Part of a small language model's weights: RMSNorm before each block, 264M tokens.
Each number is 128 + 24 x the weight over the matrix's rms, rounded and kept within 0 to 255. Layers, rows and columns count from 0.

# layer 4 MLP down, 192x512, rms 0.0838, rows 0-53, columns 384-511
[[119 113 100  98  90  77 180 122 110 143 157 121 155 136 105  66 143 168 134 104 114 149 146  73 129 155 127 123 126 118 134 129 129 108 152 115 140 143 149 130 111 136 110 105 105 115 112 137 112 127 122 119 116 155 167 161 103 105 157 148 118 152 154 135 123 125 160  98 121 155  87 128 153 138 101 118  79 155 137 149 156 171  99  98 131 124 138 170  73 133 115 188  92  76 117 138 131 145 149 122 119 111 113 131 138 123 168 120  96 135 148 125 104 106 151 157 128 119 143 132 106 119 135 135  99 146 123 124]
 [146 107 142 133 101 137 153 127 116 117 101 156 144 162 137 119 107  87 118 130 111 130 136 124 128 143 105 170  92 130 175 100 166 119 122 116  75 141 131 115 166 143 124 110 137 134 146 155 126 120 112 123 117  84 120  90 118 123  91 156 140  72 153 105 128 160 113 106 147 141 137 158 127 105 130 108 109 128 135 127 116 139 160 143 135 166 165 147 120 102  81 115 123 140 130 152  97 140 105 103 154 109 175 156 108 145 167  98 135 124 156  96 103 117 114 122  98  90 138 157 122 165  93 148 139 129 172 158]
 [ 94 108 150 119 144 127 125 124 126 132 146 153 118 117 103 123 132 130 155 133 158 144  97  88 113 131  96 155 150 118 164 100 150 147 114 120 113 103 140  88 150 109 129 115 106 148 149 111 156 159 103 144 136 147 157 136 124 122  79 124 113 146 132 127 144 129 100 148 146 146 104 102 135 159 157 100 132  99  93 115 154 139 152 134 115 114 133 155 138 117 108 162 124 134 114 141 174 102 141 182 116 136 104 131 133 124 162 129 179 101 121 126 113 140 130 113 129 104 119 116  89 147 128 112 108 124  92  97]
 [151 141 168 128 116 103 114 154 131 122 154 120 133  73 120 169 104 120  93 131 139 110 142 123 154 114  77 113 102 107  87 118 110 165  99 114 101 132  97 153 137 169 109 157 139 134 147 117  98 173 125  91  77 148 146 123 142 115  97 142 144  92 130 140 148 159 174 122 152 135 120 112 152 121 125 135 119 156 136 106 148 112  72  99 135 105 165 109 108 117 149 156  72 142 165 100 149 141 118 153 120 100 154 124  69 148 111 111 116 137 149 124 135 109  98 168 145 120 138 147 122 150 102 102 110  65 121 136]
 [170 143 164 129  98 146 146 123 112 135 192  91  99 143 121 170 137 137 153 104  92 110  64 115 122 118 152 121 128 134 162 123  96 145 160 116 108 118 145  82  97 124 138 124 126 106 180 127 150 122 115 137 127 182 121 161 135 132 126 111 131 151 142 147 122 132 110 147 124 119 114 117  74 111 125 142 118 173 141 126 140 145 142 167 106 111 130 138 110 121 152 107 178  87 141 107 119  92 147 105 145  91 169 111 131 138 132  96 164 122 135 128 124 110 128 152 124 141 132  88 120 128 136 107 130 129 143 101]
 [117 127 132  82 146  85 170 130 146  97 196 124 109  88 165 166 121 101 125 129 104 131 141 122 115 145  72 159  90 127 153 122  96 129 134 103  90 169 109 139 159 134 123  96 108 158 139 140  63 140 195 131 103 126 117 179 117 130 135 162 111 120 181 119 113 151 102 140 123 129 161 163 122 113 131  80 161 115 136 112 163 155 128  96 160 108 116 112 106 200 117  95  71 126 134  96 147 126 106  99 140 163 138 144 112 156 117  82 138 132 128 127 115 102 132  84 112 162 109  89 121 115 144 138 145 138 127 180]
 [148 138 147 129 137  88 152 145 142 121 113 146 125 114 128 127 146 139 143 151 127 167  93 121 137 166 131 111 132 137 110  88  89 117  76 132 107 114 106 124 100 105 139 136 194 109 109 119 177 120 124 152 109 165 116 141 116 142 124  61 155 138 107 157 114 102 157 125 104 145 141 106  89 113 135 165 142 116 145 145 165  79 119 155  80 117 162 148 127 159 136 138 158 132 104 127 153 120 126 140 142  92 141  72 135 120 148 143 115 121  85 157 107 160 132 143 149 117 137 153 138 155 111  96 174 141 116 154]
 [120  96 128 127 128 146 117 112 117 141 104 130 117 134 122 149 129  95 112  99 104 156 135 137 158 145 116 146 138 127 124 114 138 136 130 155 135 170 136  95 161 131 147 160 115 168 185  91 113 145 137  64  97 138 118 158 132 110 137 136 103 113 150  98 156 114 156 158 168 183 129 120 119 102 143 151 112 123 125 122 101 110 123 177 102 116 110 102 129 108 141 129 159 147 131 103 149 116 138 152  93  99 116 114 145 164 107 125 190 103 140 129 134 108  95 120  77 128 117 125 148 133 101 115 108 115 163 149]
 [101 150 112 108 120 121 142 143 101 141 135 149 115 120 131 132 126 135  79 114 114 129 155 130 123 130 132 109 120 125 122 157 100 120 127 150 113 110 138 127 127 140  96  96  97 112 115 119 117 117 113 104 161 104 177 158 119 137  98  76 106 109  93 127 122 176 124 116 119 105 113 126 122 123 148 103 117 118 108  82 102 145  84 111  94 138 131 156 122 156 136 122  81  75 159 152 123 103 173 126 133 114 136 159 115 103 112  95 148 111 108 148 148 158 150 158 112 140 178 147 116 135 121 116 126 132 149 118]
 [153 130 131 103 143 133  98 165 127 121 153 108 108 146 125  91  91 155 134 149 174 159 107 107 139 143 119 163 135 123  95 112 129 148 154 161 110 144 141 110 168 144 153 115 141 152 137 156 135 134 171 171 100 139 133 198 125 148 117  95 120 129 143 103 139 114  86 162 147 124 178 114 107 158 121 118 114 138 130  98  98 106 129 133 134 145 122 102 150 168 100 125 121  95 164 126 108 163 125 148 131 153 158 145 132 110 129 127 150 145 147 192  69 140 141 110 129 139 104 111 161 105 141 167 147 170 100  76]
 [150 162 156 100 141 143 157 116 131 136 146 122 126 125 119 141  93 119 140 151 150 137 174 123 140 127 143 137 146 167 165 130 121 139 148 143 147 110 136 103 111 118 106 167 143 158  92 148 199 101 130  92  93 154 129 130 142 162 157 122 109 133 158 128 107 135 120  86 117 126 110 128 177 120 103 106 126 143 143  89 125 137 136 100 132 156 124 107 150 122 145 119 128  93 105 137 157 104 136 148 135 158 134 110 144 152 112 129 135 113 148 130  74 130 124 123 112 137 135 161 163 180 150 151 120 135  64 103]
 [129 119 145 124  89 142 124 143 136 163 100 171 103 124 159 141  85 138 110 127  69 122 100 119  71 116 115 141  90  82 136 153 146 115 154 174 136 129 159 125 154 138 134 155 105 122 120 100 149 147 125 127 159 133  85 116 156 129  98  89 161 181  97 121 129 117 103  59 122  92  85 119 155 181 120 117 107 183 143 179 112 165 114 115 151 117  87 171  99 121 104 159  97 133 105 128 108 151 165 123  85 137 136 112 141  90 101 112 142  82 104 105 134 132 150 139 162 133 108  99 186 102 106  99 140 121 138 135]
 [129 141 110 173 130 124 140 145 132 120 149 127 127  95 136 117 112 146 147 144 102 117 137 181 129 137 109 116 119  96 113 146 107  95  88 113  67  92 130 144 157  80 117  98 166 126 154 140 140 122  38 184 163 171  97 135 107 106 163 127 155 132 120 120 133 126  76 126 127 146 138 101 144 197 122  80 114 152 128  70 130 154 105 126 109  90 106 145 164 118 110 125 123 136 101 125 126 110 143 128 135 125  78 163 137 121 126 100  85 137 146 127 172 145 129 109 194 159 141 135 133 113 166 117 148 105 103  60]
 [149 100 142 120 124 167 133 150 135  89 128  95 129 107 111 158 119 117 127  66 143 104 130 132 118 157 144 114 168 109 135 111 101 154 124 113 105  92  80 101 139 145 129 122 106  90 115 125 132 115 173 151 152 170 176 120 109 127 171 172  84 192 114 147  81 147 155 135 134 153 148  71 131 180 116 108 132 136 147  88 147 153 140 160  96 141 161 102  94 140 146 146 123 109 111 122  96 129 122 127 158 111 144 109 140 135 103 167 165 135 118 102  78 125 136 132 153 122 159 122 120 121 106 111 117 173 108 157]
 [121 112 161  88 142 161 169 145 110 113 149 106 107 167 130 114 120 107 109 159 121 122 142 136 116 117 143 122 108 136  62 129  98 155 125 125 114 122 125  84 146 109 169 108 105 150 123 140 124 122 150 119 120 126 145  70 175  94  98 116 163 115 141 137 127 118 141  91 134 115 102 113 141 146 133 109 125 125 115 120 164 157 135 118 129 125 151  94 127 146  80 109 140 130 157 138 118 140 139 124 149 147 129 127 132  71 174 124 135 102 130  95  74 131 140 133 105 126 152  99 163 104 148 144 134 102 161  99]
 [162  92 127 123  68 118 160 138 138 110 101 163 177 122  85 103 160 162  99 109 133  97 141 109 117 132 168 141 109 159 164  83 104 138 120 141 134 181  99  90 140 112 105 113 137 122  92 116 145 107 106 123 160 170 117 112 127 158 126 142 114 121  71 163 122 154 177 129 126 108 107 174 132 114 109 135  87 123 131 168 157 159 142 109 104 109 140  91 139 136 140 159 133 148 139 184 111 111 115 124 137 127 111 147 107 120 147 135  80 119  94 129 129 164 161 180 125 119  92 112 124 109 134 129 154 133 122 116]
 [124 139 103 136 131 126 139 140 148 159 147 149 141 150 152 102 109 119 122 111 128 153 147 100  54 154 132 134 141 112 139 102 149 148 128 125 146 110  94 122 114 152 141 131 152 128 126 127 132 117 108 105 100 142 156 153 127 132 175 102 148 166 121  86 128  91 148  70 139 136 135 152 148 126 105 114 131 164 103 141 119 159 127 115 128 122  96 127 138 116 133 138 113 109 140 139 130 100 110 108 135  98  97 120 150 118 125 118 140 145  72 140 126 133 141 135 173 134 146 132  99 158 164 147 120 139 135 107]
 [158 153 117 108 106 134 159 157 133 115 116 133  92 149 139 105 125 142 123 157 134 167 131 140  92 123 151 146 129 137 117 168 118 128 117 103 126 150 136 123 108 109 129 130 149 110 190 132 166 133 133 148 161 157 158 108 140 156 151 171 150 101 161 135  96 127  97 109 132 163 120 105 127 100 187 114 164 121 118 141 108 143 119 175 139 122 139 130 130 131 138 167  77  94 138 108 154  93 113 160 136 172 147 137 134 141 119 117 176 137 113 120 138 146 148 141 152  82 139  95 124 117 191 131 139 143 156 104]
 [112 118 137 128 118 133 131  96 118 122 133 127  79 119  84 136 122 179  89 140 117 107 169 143  85 147 133 119 127 129 108 125  77  84 140 128 159 136 157 146 146 137 135 118 108 135  98 133 188 119 122 121 103 140 115 155 133 129 137 100 142  91  97 141 144 115 121 121 132  96 161 154 100  86 154 157  94 111  97 142 104 107 180 129 115 114 100 158 113 120 137 148 107 108 125  80  98 111 179 124 142 103 151 109 152 121 129 111 119 127 105 165 121 120 136 139 125 100 188 125 155 157 120 152 153 191 127 132]
 [133 140 124  70 161 155 153 140 116 113  89 148 133 152 111  72 142 121 153 128 117 110 133 108 165 118 177 107 106 146 159 124 130  92 110  96 133 139 103 141 147 143 165 126 152 116 108 111 107 161 110 122  99 149 162 137 147 147 160 180 132 118  89 149 153 142 147 115 149 102 130 155 151 116 139 126 147 148  75 131 112  98  93 141 135  97 163  77 154 134 108 128 164 132 114 143 119 135  88 159 145 118 141 129 160  71 181 127 126 118 125 161 100 107 127 135 155 168 134 109 133 105 188 118 113 163 149 149]
 [146  89 130 116  71 100 148 154 106 158 141 150 131 124 129 115 156 163 152 124 117 137 128 107 121 119 155 106 146 101 153 124 102 153 143 107 106 154 164 112  98 158 113 138  95 122 127 145 116 129 122 115 139 157 107 141 129 140 112 104 137 176 153 196 134 147 150  98 122 115 173 122 112 156 100 150  96 108 145  91 145 181 102 135 116 119 121 137 149  97 110 134 149 109 162 133 122 112 114 136 125 154 120 166 123 135  96 156 108 108  94 106  94 130 108 160 170  97 126 161 108 125 139 114 138 146 138 125]
 [ 99 113 112 130 134 145  83 156 119 159 144 149  93 112 131 171 139 115 131 138 128 128 120 107 111  98 134 139 107 137 121 103 113 201 133 120 107 155 115 165 112 156 188 160  70 150 161 114 157 152 121 114 142 125  84 171 116 142  89 137 152 160 107 180 161 121 175 149 130 159 125 118 121 147  98 112 140 155  64  94  94 140 142 146 133 127 123 194 125 137 141 116 146 135 137 188  96 149 149 128 113 139 161 118 143 113 104 131 152 128 140 153 147  62 129 112 142 150 135  84 143 117 140 114 153 155 154 162]
 [156 136 125 118 102  87  97 116 119 139 119 127 121 122  98 112 136 157 111 129 144 136  92 121 120  93 134 125 133 122 132 136 112 128 116 102 104 155 133 121 124 130 125 105 138 124  94 122 122 124 115 126 138 155 130 122 163 114 132  82 125 144 126 123 153 130 119 142 124  79 116 121 126 149  94 139 122 100 131 163 123 129 120 121 122 140 115 163 142 117  98 155 157 132 172 130 117 129 152  91 130 114 112 111 130 130 115  99 112 126 113 146 146 147 130  98 112 101 114 112 132 150 113 159 146 124 128  96]
 [127 130 122 111 136 115  93 129 143 120 138 165  96 109 121 133 125 130  78 102 120 164 145 130 141 142 185 146 169 129 116 121  85  44  87 154 144 109 156 168 123 137 155 149  89 127 103 132 119 122 126 132 142 142 117 143 140 121 126 131 145 131 144 120 126 114 149  82 138  93  82 127 152 125 143 113 134 130 130 145 149 168 109 132 142 151 138 107 138 165 174 138 127 162  99 142 145 122 135 118  92 141 108 113 152 145 151 165 143 180 150 128 165 125 119 134 136 122  98  94 138 134 120 101 113 151 148 144]
 [157 135 135  93 143 129 123 139 157 119 122 109 108 141  88  98 124 122  82 147 123 145 112 120 138  97 134 149  81 123 164  96 120 102 132 146  98 130 172 141 103 140 129 129 100 138 183 126 120 160 104 107 134 106  89 112 160  47 107 168  93 111 116 127  93 103 142 121 108 126 127 132 123 145 120 149  89 174 112 136 159 131 134 172 149  82 148 153 144 124  99 111 115 119 118 123 137 125 132 153 139 157 139 164 124 131 166 142 130 115 130 132 108 124  97 115 111 102 139 123 183  87 113 146 125 129 158 159]
 [177 141 128 163 123  80 146 142 157 131 136 103 137 125 100 137 147 103 127  94 174 123 133 138  99 131 109 177 148 100 121  97 153 148  83 148 139 130 162 117 179 161  95 128 115  89 129 132 127 128 131 151 105 154 128 161 109 165 133 130 139 162 129  93 158 142 112 123 124 124 157 136 160 150 110 108 115 122 129  95 122 167 110  93 165 170 129 144 140 162 144 131 107 119 162 127 122 121 143 119  83 128 102 101 111 158 162 132 146 104 107 180 113 140 112 123 137 130 130 112 147 133 142 137  94 158 127 134]
 [118 107 136 154 135  89 158 149 169 160 125 145 145 141 115 122 153 133 113 121 139 119 130 131 147 181 146 150 150 136 169  93 139 152 112 179  94 141 106 121 148 120 150 126 133 152  88 106 120 117  85 137 124 119 121 119 118 101 116 125 119 128 121 102 136 117 131 166 128 160 134 158 129 104 115  96 140  97 116 135 121 136 136 103 148 138 131 116 103 166 118 126 159 143 132 142 171 133 130 149 122 107 138 127 121 112 127 107 135 133 103 148 130 110 161 107 166 144 123 138 156 102 115 109 148 137 120 126]
 [173 162 125 144 156 111 149  71  87 158 118 114 120 141 131 136 155 145 112 190  71 120 126 123  86 150 153 111 110 179 112 140 153 111  70 160 141 126 121 169 170 183  77 159 175 142 122 144 162 137 162  66 150 128  90  85 137  98 177 129 162 155 159 117 147 143 101 116  82 127 114 136 164 138 143 116 122  96 133 134 135 100  77 142  65  89 168 174 155 100  92 123 112 136 111 143 160 152 217 107 156 137 138 154 132  95 138 118 103 134 165 153 136 103 115 134 108 130 158 155 123 102 166  91 137 136 117 111]
 [145 163 101 114 140 151 129 126 161 133 171 116 106 128 126 102 103 119  89 120  53 196 116 115  97 120  96 100 123 133 121 112 103 117  92 184 122 100 120 143 150 145 135 113 130 122 125 146 111 130 127 112 141 145 157 155 138  77 142 146 112  94 144 138 142 133 146 175 152 136 133 129 147  90 151 125  95 140 143 152  98 101 151 155 112 134  94 122  85 160 104 135 122 121 103 146 138 134 111 127 128 160 103 133 131 128 142 126 171 115 130 114 148 187 128  87 145  91 136 122 152 136 134 138 164 145 124 119]
 [136 119  96 137 115 171  99 158 112 137 123 133 118  99 152 142 164 156 136 120 106 126 135 123 113  96 128 138 108 119 160 143  86 127  86 136 122 150 157 136 149 116 148 135  95 111 127 145 104 143 110 100  78 175 130 163 127  86 190 161 113 110 126 122 114 178 132 125  97 163 159 149 151 144 164 139 134 116 153 108 163  87 113 139  70 121 172 109 101 126  90 124 100 121 125 100 156 132 140 117 137  89 118 136 126 125 148 119 152 127 171  68 149  68 143 132 121 134  99  86 122 135 178 140 120 141 140 155]
 [114 156  89 151 111  77 121 152 109 145 185 156  81 158 139 122 154 114 105 129  74 112 131 102 133 142  90 114 136 126 151 154 104 139  97 132 128 120 123 114 189 114 124 121 148 129 127 159 126 136  88 139 100 117 135 144 161 134 151  79 145 136 115 121 114 138  57 145 107 122 186 136 149 163 165 105 120 102  95 104  93 103 114 115 120 143 150 158 140  86 113 131  83 113  94 183 142 135 120 107  85 116 121 161 121 112 114 124 129 107 101  97 119  99 166  88 139 122 126 151 145 132 165 146 168 165 163 128]
 [132 101 129 105 126 129 147 147 118 144 152 139 126 101  91 131 136 119 163 143 131 154 102 113 129 151  85 127 159 126  87 142 124 142 129 123 141 132 158 135 132 128 145 115  77 145 134 153  99 104 117 128 145  95 156 172 136 128 205  93 139 142 135 135 127 167 143 152 130  83  78 148 164 119 111 126 116  95 114 127 142 149 108 162 191  97 119 116 153 149 100 150  97 127 134 148 131 131 115 129 140 116  97 106 170  91 165  97 124 159 145 195 101 121 127  93 133 141 147 116 144 179  98 142  96 110 122 127]
 [153 110 117 129  87 143 142 109 108 142 101 124 106 146 141 157 109 138 119 169 142 124 145 112 113 105 100  89 131 134 124 153 148 118 155 141 120  96 132 113 101 151 151 138 163 119  82 141 173 116 102 115 122 115 141 144 178 130 130 153 108 150 162 115 118  93 141 144  95 138  89 144 113 104 170 159 133 145 143 123 158 107 128 120 103 135 133 118 151 125 160 138 134 111  86 154 130 107 113 133 146 115 149 118 158 158 139 159 144 167 110 144 126 134 146 122 119 161 150 116  87 120  93 122 135 133 118 101]
 [147 135  82 106 137 151 122 151 149  82 182 137 133 132 100 134 149  98  92  91 113 151 136  87 131 135 117 142 106 137 159 158 108 139 156 166 136 165  97 114 139 112 120 120 156 128 162 142 162  86 128 151 121  74 117 112 171 127 104 130 128 113 128 141 103 136  66 145 121 150 134  98 114 131 112  96 149 137 103 144 103 188 116 137 174 129 130 104 135 171 128 111 133 141  85 128 122 146 118 143 110 139 130 109 100 139 135 112 149 133 124 162 105 128 158 146 161 108 137 141 143 109 110 140 133 148 131 141]
 [139 101 122 125 121  61  72 127 137  90 102 144 165  96 131  95 110 104 130 104 113 136 113 127 123 113  93 144 132  81 103 127 161  98 141 160 135  83 137 140 112  89 156  99 148 105 141 124 150 128 153 168 105 129 162 110 154 106 107 109 123 126 129 152 136 153 114 137 138  68 101 129 180 110 116 116 125 111 151 136 152 137 134 151 103 127 118 113 147 104 150 167 123 121 137 133 172 135 134 123  96 134 162  79 188 131 139 104 145 115 126  84  88 127 148  90 125 112 117  96 165 100 108 102 101 127 126 129]
 [173 148 142 125 123  85 142 108 119 115 128 168 108 103 113 126 116 106  97 147 144 200  97 148 160 140 105 121 112 107  89 119 116 125 105 136 153 171 125 107 131 116 111  75 111 136  97 144 111 155 153  95 184 112 148 144 108 109 117 159 161 136 147 114 123 153 133 138 133  89  92 132 144 145 140 118 160 151  96  93 142 147  98 132 153 102 152 105 126 106 112 160 121 110 123  75 116 115 132  62 109 174 150 132 132 202 131 135  86 152 138 141  79 131 119 137  72 128  92 112 127 183  95 108 131 130 153 129]
 [106 135 160 120 141 110 133 101 126 116 111 129 133 152 120 130 124 102 134 154 142 105 133 144 158 148 111 137 107 103 156 101  94  88 125 147 112 129 150 107 139  98 118  98  82 121  98 134 166 136 131 127 133 122 129 163  95 148  77 135 152 105 111 132 100 138 123 161 144 138 131  93 127  98  86 146 128  90  89 109 163 130 118 113 142 119 125  72 102 153 146 131 141 105 141 167 113 117 158 112 136 145 124  81 181 101 130 149 141 103 122  96 147 136 162 109 144 129 151 150 117 131 125  90 174 145 100 117]
 [159 126 151 149 104  87  95 148 141  97 154 133 113 131 105 172 136 130 144 102 102  99 132 154 130 128 120 119 142 119 126  96 145 141  99 160 117 129 149 159 135 119 132 130 147 152 115 107 113 119 142 129 119 143 157 126 130 107 133 126 146 116 114 121 130 164 168 104 125 125 164 177 154 149 122  82 108 146 154 155  92 127  93 112 141 136  86 124 117 125 154  76 164 145 142 140 139 163  86 103 147 132 119 130 150 150  93 103 117 110 133 127 191 110 116 113 126 153 157 126 120  98  93 100 112 105 110 165]
 [174 194 172  98 136  77 113 113 135 152 159 116  67 143  87 133 104 162 113 155 117 116 113 116 129 128 114 114 106 113 114  64 111 133 101 142  95 112 151 137  52 138 125 129 137 163 118 120 114 112 129 140 109 107 113 120 101 144 129 110 169 116 141 158  73 133 135 104  99 110 141 157 152 103 109 141 116 143 111 113 131 142 114 152 118 127 100 124 166 142 154 148 116 166  84 138 142 148 149  72 142 123 124 118 115 139 167 115 146 130 130 139 142 152 129 164 107 164 157 153 179 183 110 116 149 147 152 154]
 [137  65 103 137 114  66 156 155 164 122  79 115 124 131 118 147 131 148 153 163 125 103 160  72 101 174 136 117 115 160 156 137 143 155 122 105 101 107 128 118 107 130 125 128 150 105 158 102 131 131 126 137 142 142 128 162 137 146 138 105 146 157 155 111 104 125 113 160 107 163  83  75 105 117 123 122  94 137 163 121 156 161 120 165 129 128 124 172 154 101 120 133 154 153 143 112 140 163 115 146 138  69 140 149  98 150 119  87 150  96 116 109 106 168 147 157 142 106 181 125 136 145 141  98 140 189 134 100]
 [147 186 107 128 117 151 154 126 128 120  94 163 107 160 162  99 159 129 111 114  92 129 129 102 173 121 145 141  87 161 154  87 143 124 127 157 113 124 145 155 125 134  96 113 151 120 153 147 131 125 102 126 165 117 103  80 151 122 168  86 152 136 107  79 135 109  68 121  99 121  57 135  96 148 154 156 127  92 144 122 102 118 131 120 139 106 143 168 182 133 156 122 128 119 115 171 161 121 162 116 154 147 100 135 130  99 124 149 130 120  93 128 109 113 117 128 150 124 119 110 121 152 120  94 136 150 131 131]
 [ 89  90 109 200  93  65  88 197 102 157  74 211 120 129 126  50  65 167 210  41 107  98  77 158 144  64 146  67 104 141 195  96 139 230 136  66 180 116 131 233 177 182  85 148  99 131 154 145 150  27  81 181  96  68  43 116 169 134 130  71 102 126 130 172 197 188 107 158  55 110 209 151 190 142 212  59 174  94 130  65  87  97 155  89 190 247  41 136 181 126  54  38 173 135 174 148 125  59  75 158  97 163  82 160 143 132  66 181  82 148 107 162 126 174 116 192 170 180 120  84 200 164 166 188 194 121 184 182]
 [128 134 163 134 155 123 140 147 142 119 127 130 105 125 161 137 153 148  98 150 157 144 114 116 152 152 117 137 128 133  55 128 118  92 138  93 106 126 118 142 145 146 141 151 107 156 138 150  93 143 125 107 152 155 118 140  82 149  98 107 104 139 148 128 108 128 143 125 145 153 110 157  94 146 123 164 121 143 142  96 152 157 156 140  77 125 114 100 151 129 105 105 161 118 120  98  93 141 164 130 110 130 122 145 144  91 129  95 127 117 122 164 130 134 135  90 121 112  91 109 167 106 152 124 110 132 164 102]
 [128 150 161 137 114 128 177 153 137 153 137 145 109 131  85  80  72 116 119 109 148 114 156 134 102  85  68 126 134 100  83 106 154 125 125 127 158 114 161 132 156 100 145 104 163 129 149 133 118 146 121 186 105 103 155 113 144 143 139 111 128 136 108 115  93 144  93 134 105 154 172 165 112 107 143 129 124 146 138  71 106 136 156  95 176 129  98 138 104 125 152 153 156 122  80 120 132 133 121 116 113 148 124 127 122 122 138 125 110 141 155 140 121 139  91 119 146 135  95 112 144 120 143 171 149 151  97  87]
 [114 139 168 169 167 115 185 115 110 169 115  96 109  81 101 107 141 136 127 124 171 117  96 116 142 156 146 109 105 119 174 177 116 131 132 128 123 113 131 154 142 117 122 121  83 144  88 175 118 126 123 129 151 129 155 167 108 130 134 155 102 142 134 149 111 109 129 127 105 124 153 124 123 119 123 100 153 141 148 130  84 145 144 156 122 127 133 140 145 127 137 111  86  88 111 104 103  98 183  99 145  95 136 121 121 109 119 123 116 143  88 129 174 127 122 138 129 113 139 112 119 120 103 158 142 160 135 114]
 [100 111 100 145 140 126 149  83 153 123 181 165 100 140 148  99 113  99 114 124 131 105 129 130 124 118 118 123  95 102 104 105 124 117 162 112 138 126 131 129  84 143 109 168 144  82 190 148 142 107 134 111 138 152 133 103 109 102 112 172 118 132 155 106  89 120 138 106 119 124 137 117 125 141 120 136 126 132 118 122 158 119 155 134 135 155 105 151 111 119 134 113 174 146 133 127 155 142  86 147 135 113 144 127 129  89  77 147 138 143 145  90 130 101 139 100  87 112  99  89  78 134 135 102 141 135  95 133]
 [114  85 158 110 133 136 143 124 148  92 137 147 140 140 113 105 108 141 125 135 129 130  93 148 130 108 135 136  82  88 118 139 134 161  97 105 127 119 128 132 101  93 155 158 141 136 139 118 142  97 124 139 109 102 134 112 171 129  79 133 185 111 116 148 142 132  63 109 115 107 122 141 143 124 142 122 131 150 125  95 110 137 102 195 147 120  82 132 122 170 113 122 139 133 123 145 121 105 124 140 134 114 107 122 123 143  90 114 145  96 125 154  72 141 128 142 120 121 135 122 114 144 103 131 112 153 113 139]
 [154 124 103 138 158 122 132  85 139 169 107 106 147  56  67 112 134 116 120 126 143 125  86 160 132 155 117 136 103 134 141 102 153 150  51 139 204 120 147 129 135 167 142 108 123 160 109 160 141 144 121 117 139  96 120 160 117 179 150 116 138 147 127 128  90 107 134 120  92  89 146 143 114 126 103 148 120 155 157  89 137 111 148 120 129 123 113 147 108 122 139  75 153 132 161  98 128 133 185  70 187 109 141 143  94 114  99 106 114 145 162 183 171 135  83 120 104 117 158 109 146 146 139 135 142 126 111 142]
 [114  97 108 119 107 109 134 141 151 158 146 126 138  76 160 118 144 132 120 149 172 106 138 131 137 148 105  73 188 137 113 143 130 138 130 116 118 108 137 109 108 143 103 133 114 123 123 115 130 104 148 123 118 130 151 146 115 112 104 131 134 139 109 108 133 154 132 107  95 108 143 123 144  98 147  88 128 114 123 179  91  98 156 133 139 158 132 165 140 109 131 111 121 110 125 153 119 124  78 156 120 136 117  96 113 110 142 103 133 119 122 106 160 114 150 105 147 158 108 135 128 174 134 160 112 134 107 139]
 [ 96  91  77 122 153 126 155 131 114 121 120 124 146 115 140 144 136 119 124 187 120 110 157 167 141 141 118 142 120 108 139 144 131 113  98 114 121 151 147  77 106 130 112 157 186 149 119 165 150 120 144 139 129  96 116 115  92 142  81  87 140 123 105 119 157 131 105 148 147 129 111 134 128 154 119 138 142 136 153 152 145  93 123 136 125 110 118  84  87 127 121 163 144 128 141 151 112 111  81 114 159 140 159 136 116 134 102 132 101 132 118 150 151 126 161 126  99 118 171 109 135 133 134  89 137 157  98  88]
 [107 109 122 148 109  87 126 146 126 146 152 125 134 146 110 110 152 156 159 150 180 114 127 141 138 130  82 171 128  77 145 106 157 137 143 144  97 159 171 127 128 147 193 144 142 116 146 122 151 141 154 133 138 114  89 170 131 178  74 127 177 112 180 172 117  88 184 136 119 161 149 142 176 128 137 139 150 134 140  97 138 128 130 102 174 145 136 111 127 185 161 129 149 149 147 184 134 144  96 101 128 112 102 109 136 134 128 111 122 156 158 121 139 108 138 118  73 141 127 105 133 171 138  90 106 165 110  89]
 [146 159 118 112 153  87 118 100 150 140  94 117 113 183  79 108  98 139 135 116 122 133 142 126 146 107 127 164 142 111 156  92 127 146 144 109 131 130 126 126 112 145 130  96 138 106 117 147 143 124 134 110 115 135 149 156  82 163 111 154 112 153 144 106  84 107 134 120 141 112 105 125 149 115 185 124  81 141 116 124 107 109 111 118 148 142  48 158 123 163 122 125 114 136 141  89 123 106 140 114 151 172 159 149 142 131 112 122 177 158  95 124 116 111 145 143 144 135 111 118 152 119 128 153 153 184 135 132]
 [127 112 116 117 140 139 110 115 114 119 172 115 108 134 152 154 153 154 132 122 118 127 146 127 144 109 140 122 120 145 100 116 147 116 125 108 126 149 141 148 153 156 126 123 129 166 185 158 153 115 101 138 110 127  97  97 133 147 110 162 145 128 115 137 149  85 113 135 111 113 131 169 129 100 144 123 128 108 149  91  82 101 125 176 156 132 132  82 142 166 138 117 154 154 120 123 166 115 123 121  95 109 123 122 146 130 104 149 119 149 133 128 101 149  94 144 153 118 142 121 191 141 101 172  89 136 154 128]
 [140 154 104 137 109 137 128 123 145 117 146 147 174 121 172 125 119 133 112 138 124 134 162 138 158 171 164 106 137  76 140 139 125 130 120 171  79 139 155 129 141 135  59 104 165 155 116 135 129 142 133 114 128 169 181 116 107 160 139 164 109 131 131 112  94 154 161 116 117  89 116 106 145 114  96 175  97 102 149 141 158 141 131 158 132 119 149 140  85 111 136 151 130 100 125 140 123 148 153  80 158 142 155 133 137 139 121  98 104 140  90 112 147 128 101 145 119 137 157 110 185 112 183 142 105 124 153 136]]